Each number is 500 + 50 x the weight over the matrix's rms, rounded and kept within 0 to 999. Layers, rows and columns count from 0. Numbers have three digits each.

# layer 3 MLP down, 384x512, rms 0.0441, rows 265-364, columns 448-511
476445500586497537500416550529548475532431489598518511566527540588510505508477495535390488412578546505581508500416488453459477455500544548572482459433578415498508568532523382450430494573509547
499521488498469647435455538463609582508503555424503416466486527384545477586536587420525464476507585470513565536490564420472518561513479508494453501420542511476555540531559518470417546597490455
507497510499505519484451442527483400440571450535477637533545549510530564603512506499570407560497495456536398516504494504458527485450544483568480515511456518570511488514521568448470513523564524
584558678420377486400469514555482485494545519614554523513573515507429557588473460473552522497495483471538632518419427549522518429571556514537569564511516549476446473388484464478546570454451510
486420465508442542510486500523543451530515501554493556588433512541562511552456560454476513545492533617499518452520484568490484490420550533561426529479560534593501537565519448512419506534525473
500582525623499621533512537547468463456504522470507395551442555506401478466493533410486455533611545463536553520448559440531480476465530572474374551372492464449407478419426530492518481526551530
440546523456476560463510510509487600509549512579520527535526437539490379407537510471584481500511594478474463540482437448524477421402563557541480421603451382590547490524485595444531429504580528
458547590531547512633499442554473516495519383400486499504431572525446601503558597623461521482519465523587489400437512532433494502478514429495454428422459482484488418510465602497558468434500422
472388507466512525517524508591421603475520534436537494547566401505498523477559530512473563468455445540500456519502489519413484577501515504649506514534453561584491529410484562461486533507450487
627417491491559538510552470475562396542568483424511568500496527460522467386617488590518471534492571569476447443449480595519543544541538514548632471474410466581525555529472508615508429431485499
497503401491505494544470471537519461570628550550500455510459480415485492449476516480593481459434474489509460504453429521461494483464397466558479422514432451610453419591510550537580521433490431
563533598612524629531492597555563586404464447490476479557420554459530534452481516407528507558531516520467489465496513506505525537500525530434583519469432420530601518502474461459473504519555493
441500509429503568534439485452501545476445539548523518520441489505499474458486497478470518418484486430504508452519463435508526536462428466477477522504529493627427456520496597493447495376546486
536544551509478608500572486482480530545527518473550442409478446569558545553450441463442580582510439475505465494558321503536491508517537494508512514471540460439555489465472518503519608499461527
452619548406481441602480455422533566493532488428434410505506504429471548493469636542540508512417531550486486438488558540625477490525539572411545484628517490559409557576497489373572568473450479
500459509561480477585472519485487560436547433475397518465513546525486544574560459496580519486545550533553489484522520436462477573528395495462494468538495579563503503518511432453555473457511481
509504477452559474499570600437446520475482577414453556528456512405507615401485491536531499433490519459538479552441469584484464556560618600524388492432463493528429412470531473422458539450521529
479452542492532461553523525478482467512374511463510545531517504531503505514478560443485580523514466441547590515388436464493467494485450514451484444479514502473392491484493501571523505536514581
457458430552495601412492461497416475450543493466513492504464447556541394427447465496528504566514479385520585366509501514553505558526615469610475514490508453503514420552452478561417531520571449
469550484420504607502537503501480385475507531478515461514486414580492513419463554579529482502522425510477526465629419521457542519443445483498455455425567511465479518453501470473474506499517594
476407554467478481469475503534491556598536434417412521504515472346468535401504468479428551480577567508459550501550440489432456532531451466570452404536534448515429455535450540532465513465595573
464460476462436460528544472430477526554538462522514491556538520522389468535417638406408464548535481547520578536519466467523517412476531459468471490518530507556495600468494550534535561429422515
502504463503529562487531494559567464478538496455491545439423512464495535492567514473516500377490562451373466444461545542499625578472515468487522487492484526543463453518479426510529467466532425
469439464571444487503509474589564455462457417529469410570469525562485533546449507435534523513520481537495484502501521485513522475472488475403527588456555538529544474478473503514367563415447503
508493458520517459543498485550467540491466533528438494520482401490491468481465523525444468422481445509512484517498530492474497475516488531468468552553536540426530425520496506520520520514540560
475518452551394491539430516519405504505472529558470512463443410432479476446453445482518472515472495476557528489478483422480397549495496533519510434606553578511468447702485490513542599442563421
466442548512583409532473415488544444562508511486449535509512464536559518593547474543520493525591418501485466509485561589455480526489514634488553503516501428496552501557517503491521509387533512
461421444531501512464478566504523557561502525585474455498502456534495542454561562576543538470526545478509494519460552550596432566481452482526491489481452483576501520588550504559592483530422437
486449517522505490532582413461449580500435579506505488557470550428469529451489520511427490469498452496610468539447563539521578490517499528498445468520486499490474526481482516437570561489526433
596562447518466567464567485501517573418418474472514523596451589469480436443486463537472532542525448422471634465469541486416512499472488451588519521412484453428448495567536601590440520550507524
472525521530585466445415538480482475563506427472555490622512489532500483531503455546489530567459508562526502485453483488462489399501528453496472423421466573470442484528502493409517528509528455
352538469506526507454469413578474460522515458412451501510430527494575486429525490515623383502462513445487523498470461520445506478456441533432512538441427527456491427626628526506538541434497529
561473418483520532529506522504480598535580474489557494501466487433469448575516473410409440475478549573580482495514555537458527569572530476490490490456517516465393514469543506549502530460532485
490524436448453496509583587457550477547495468452501575435480487490506514506542574430581427362474396541564466449493415534642450450543594525527569498562455527404394452498407420438498532549527443
500515546527477459408506565494532608420459517500436440491507464579463449607543493539493476480552494557461497519483524481467428442482596512540537518467440464483519488510463459497641475503546525
528471554615403498500417532564466549516532510466431507485560518430523490459521466444458562431542525583490456547595518440467515515542437477463441500468500513489414398434589384510509536589516553
554530528465501573499562539529520507483614549621557553556625489574514435561380442551529515541530527477511488553534483446475514486506512518442510530519447485447501534507482512477534481517617523
482470432521494514649488430580421563486516402516499534481392460553569506439493505479491473466503504579566522529474487499551417508422495545481533579483489529470448490478553519462491554518389427
557574487518441454492649506522505563463567516470471555436455434530520459410537546574516531510538517491436544503563520657567479527466516547503539435469452535477473476430567481515459589454473501
484401432443525562403447503429481470365494537460450582442511525513495453547554437527505547415559559518492396531434477498565536513466565424468490513481535518607434608472582474525495502561457537
553562511437506508479563452475462620459477474495549526419454465605451540508501501460500454506507443439508554500552540436446512488564400442556543445541394522456480487513495474521531570559549502
586488535535532519529515482558518523485397504507528559488584565583553531506475482482491521600547427512498566553459581510468611530550489458477509559500434486504522491570472490543524508575542513
542547502491469536532427477491447515418481563474470485544558466521576492510443451546485507560548471478503429527543544466433587431468480537469608610459555508532486488548461454577450550527469479
554475613506443467511429438508520542501503434450533559495461499428493617536559476491553474445540531488441472458414442534490416537595474467542485541517498509463401493569538563567408525468549462
575524418489647497539437490475373481511507524432458472488480421483464484514489522453482513454540523539347513476484555423465495545535518520446594524608526536548421531440474458460462511415520456
497502468531462385505459456464473530452499439444505560407485501486502464494544453489507497483527535490462443500569505420491540499568428400589460594558550461435574456442600392454588477487418459
472553519529432447482474524503375494457418529488541553378508510472510528435459481557512467451457471512535506532516510570452427500454434553493608520480513468442536487477520491454512479408601406
500466505507523462536538538545446437413421499520514500462459507459438498551536525495464480509497469464567507519425438495553409471656479476545655461479501391465481540495540599528514458512363557
579542452457527442529504451504588533589484473472467538585506496477560513532483531483469531518488451512510482513455438475476519477557513450510482580515475461467519527514594522556544432474510499
440482517403528505478513409494550469486549548490540443449548503604331479480447532540390514530529421494463486532505462495527441508552520483572582459572565477509419469566465472571508432495563535
522500433469593462582573433390505526528501558525464454448519477527421574515576493521515469441514414546544468484498608503548414442506545430459401535517482503478512605444539503493566516482438423
528438481512493447518482454525432578447481479494582496479512484487556440494537427424526530545473542507503427501509510514500451461503435443436606462493556551411504437472565451475519568413406436
480462450481504494503462579531446493603397538519496489542433532533596410511453523570516586500482508541482483560469564506505496556538538511479452585516496487513439481433483503539459443423492493
459492521504507490495533535509554520448526504412419404467485483448536459409554570461496530517558532524496471433520366416514578563517535457488517574435436600417547467421532470534444521440517446
499477482492446416537497552530458465598474566497498566530499500552521548445512469471480524507507581501540600485432496462475509459507435487484490550527552520578471450541539485474487573581523523
512576530555539444482537495458388542507551503522463531403461564475410494530472551506422461456532496489451498581516459488472472600462516514436562510507450555564534609514524649486485601502469468
458520581454528521448430468611448543458581571481530524512485512503507492475467502414550550590499515497410555506481497510498521540608563554539465559472491525476397408539518491569439512464485412
489490412478453491556481522549465433539523527562526480586477525479512619573479494586514584475488511514534548455530548461386516568466487422460419519502451505542464501472456571496591535510463527
549571526415513568514468585492417574377489426520525504466527447451536473566585452458509435486416468495528529439457502495505511490477502498446555529483497490545501462438411537450479483482415499
425472495551503528548462490504524518416483570499481448544504458507575556526512512437425490391609460504496541465494490552575508425431490502414500474535495526413482503499453501535459588571495501
484532530528446454490517460498522503487505508508397488547505482587498506493520491546580501551400432474460598479449474515584471506477476530510545482489548520411574490493550447548553458464547451
470418454520517524444533461569493509535560501501625472510540541545540461523523497515375503530525436542440540509523515549555490508386610545559445394474445500477421471521505541545546382481538527
347462490512413443485505512555483532441575456546572417482482398548336494614529514561537494529532481530611491539347511535526595470460527542464488458485519498432507468529513468490455540397468443
590515524574451387496484444421498466575538427470460432610417447534493506470437463483482553472417477479544487532432485433521484567411425421525524483544510474485474441524508513508482507489586572
450513527502570599522433536521434527486457533531515469610498512527475429563532532470533515488494520464521539548531544494489460459392505521521489475423536560503441462615429474512510507520466574
503481549532498529498510506528513414535510521520485352537500546472464532554497556502423514455539490509512444444474588562410520540567511429443525586505615534490450440484436559521541474497472536
500456476527424615566551482555556472406536500549530547439548623455548523463435568530496548539524529555486459511503533554608546526431398498567506488432497520456516570498566491508541444587553560
464497434446520539460523462529513552531473495558551429549463558492571487460521516543401489564471475581452566556504581610601519452542635518548541441549461477538468532523446503506494555572561484
483465535514449533515525529549489485405540541502444513538446522352477519527494507480483502491521430490460523564442503482442530435465534398478526532562509506473526531565468524506405626478493471
467460501453528481477475508515554447489515529450533507462564534500583479513510555398521514513550536468455449420516476459402547443469536502509526509535412493442515501523461575625451541565613443
518440515447485573500511509534423450520437466500422488480523451593507558447454552440528492593505516478497463509536517527449488411572495558492430514546410430526450509563537374484526567508501481
516572505514492520477509448524364547442476534460469485444485525496476507431480548459397539445461436384548465503465486531548494477548504429573462488515579489594530490536475513415570528545498463
436568511484448505437527503536557479476535533563477462408604538510461531589566522515480489569544522541498364593476545509503485528552489443491510510510541490502495525500502553478525509411499452
481539503484490479436373509494446532447418513470509459546548467481441532507439440516517576438470502560489447525519553407510438459513540545371470512547506504512557525436517546532637427548502566
548450493510489438514455469433432568583484486554569478511509531460505472564544397503519426503481542488520465554556525459499486527527592457492500528430621496593571496507619483577497439488509540
533475416568433399397362456534485442559480533548434468428470659471491494540511525476481565572390504560589531527436428473451455546442480372500503459526524503522602447519566477404461521453579509
472487576478540468536523473547451403493460539468505446505521520480459455523519632542545522555541426494478498472466555479451478456485511496558582525543548513472465534454462544436531501497542608
549544555543530456492484487520465451457472514468603426524590470516513489488553519459491510550500475535460478546483489527503509573506448456466459471533410486595524492495480509530416451546475494
509433464504591494464482554468528498572506504473372556566500526514573586502542493531422500557536468513517551454471593432453449593571546445478488465459515557477475482457498480495536527494459627
518487481424513419453479471462582480559572457460541543538523498517530543419522404575401510534502493542472471533526485461470525564388584505536516490412504514586488523492498564539489481440422472
502533614563503469524491547483538545476450531470497479417409443481504471437520382504476492543527425454450511528570503536528527555531494557530407444369541553473549547490491450487503544412451516
463523425503460590440499597498504548528527455443606462528459496514490445552504489532522476521459482511534492477434487456527522485461501499544512454508521523591485472594473443502578498489516520
551498477538588478584447500492515550595532479520502456473432511484529442432475505524580518572501512491453493537482445596535461559491422460478540476478476489522490482444577450470534513527471429
504512500466432425472585490555493537487529479522441495479483513487522520485425449534480455501449514439445495516528510502572446478433512475503509508551542552520484574492513495525581585519523517
410443487442533532468469452447532503494559489503536584433507536499466461529497491576588487533526515433563480483404461553509493456551520514520520438481455431497461400482498540580437448477556513
516567504453517423495462482508479484459507437470462518374555502477506470552397638425434510484512499557477480495560484520500612507534493491575433533542474548498463407461545445464535588397484451
577518574488525436527548531450493497560417396483623486529533516531459500506486514488444533546468558603568400544528543560467469503501514472555464475403526586477485449434505574548565471472480489
508586675610533516544465509484519478527559558580464516511489472413529553440529481453432429469617448460520470534416503544457527529441447424516517556434476476545569474485455427467493521513595428
528411437525514490449415579562561529463532583466430447604450434451536492440560496504526503444592492473485417498433502481559525469463488437491452533577454501468490517536467543527547533552484441
499410437542469432540573605419536525561466479434508503512493494501495485460461578538527466430419492546557417497467518564458463499510508465590447554489526474426552542482557501581529473494504512
578444473489398463546514487410435515439500369427460585531533418598529557463488485441556490547404481462489327462473552465581513454486518433547536401479559491491528386523514446532535488528505473
499490545411549466571441443554510504419553540506409461536468541508477449496490563427528477462528519488493506423553612525474474482471564542549504409477473446531500525417441526452448468531535497
508477523583561588478469469540468486507445547468469468617421494538476548451519546577440510405527462503459501527523493479563511448552509554491559552480565477471493438398496538520495471541451557
469462471503475544493500401549414421520478502427534496525375465526502534450471560465447511469518496520549488476515508465619532489470507529438494498504468586494482521483479589467533397440588545
528466469527433543463426499507531477495540527661472458477564530489522520472581567543494490468698427518533574572468554451459518488531515508606542529491544456455540483542472428466517580494427550
582441517547452373469401509464549500469498573486482507592481410531540525519517492474375524516415422520444547464593633539534531524408566542476485463503437542473550535606618555462515404480515495
485582454491548471397392480487545450405464506504423524395465544587532464617521366544591470494490500434524406435522556468432512523502476533456513455380459493555477506459434527497500505496461525
406468505520522504493491535537540462505496434489576536528459501513506427527451555468551462448498568550460492542514497502493466536533607451437465493497513484435480432528428513477548464536538549
575520591470552513495498448541569530532483522507422477523536588502538499521465479523521519502544605621496594567515523542522506541507561501570499457457562498483463461501391468437601458462410415
508526454477481554529510523529470501529540494491426453494476477502442459450509498518454509530527521512507522503426504556484433511450481502423456543614516422516450486455568494561579486534523542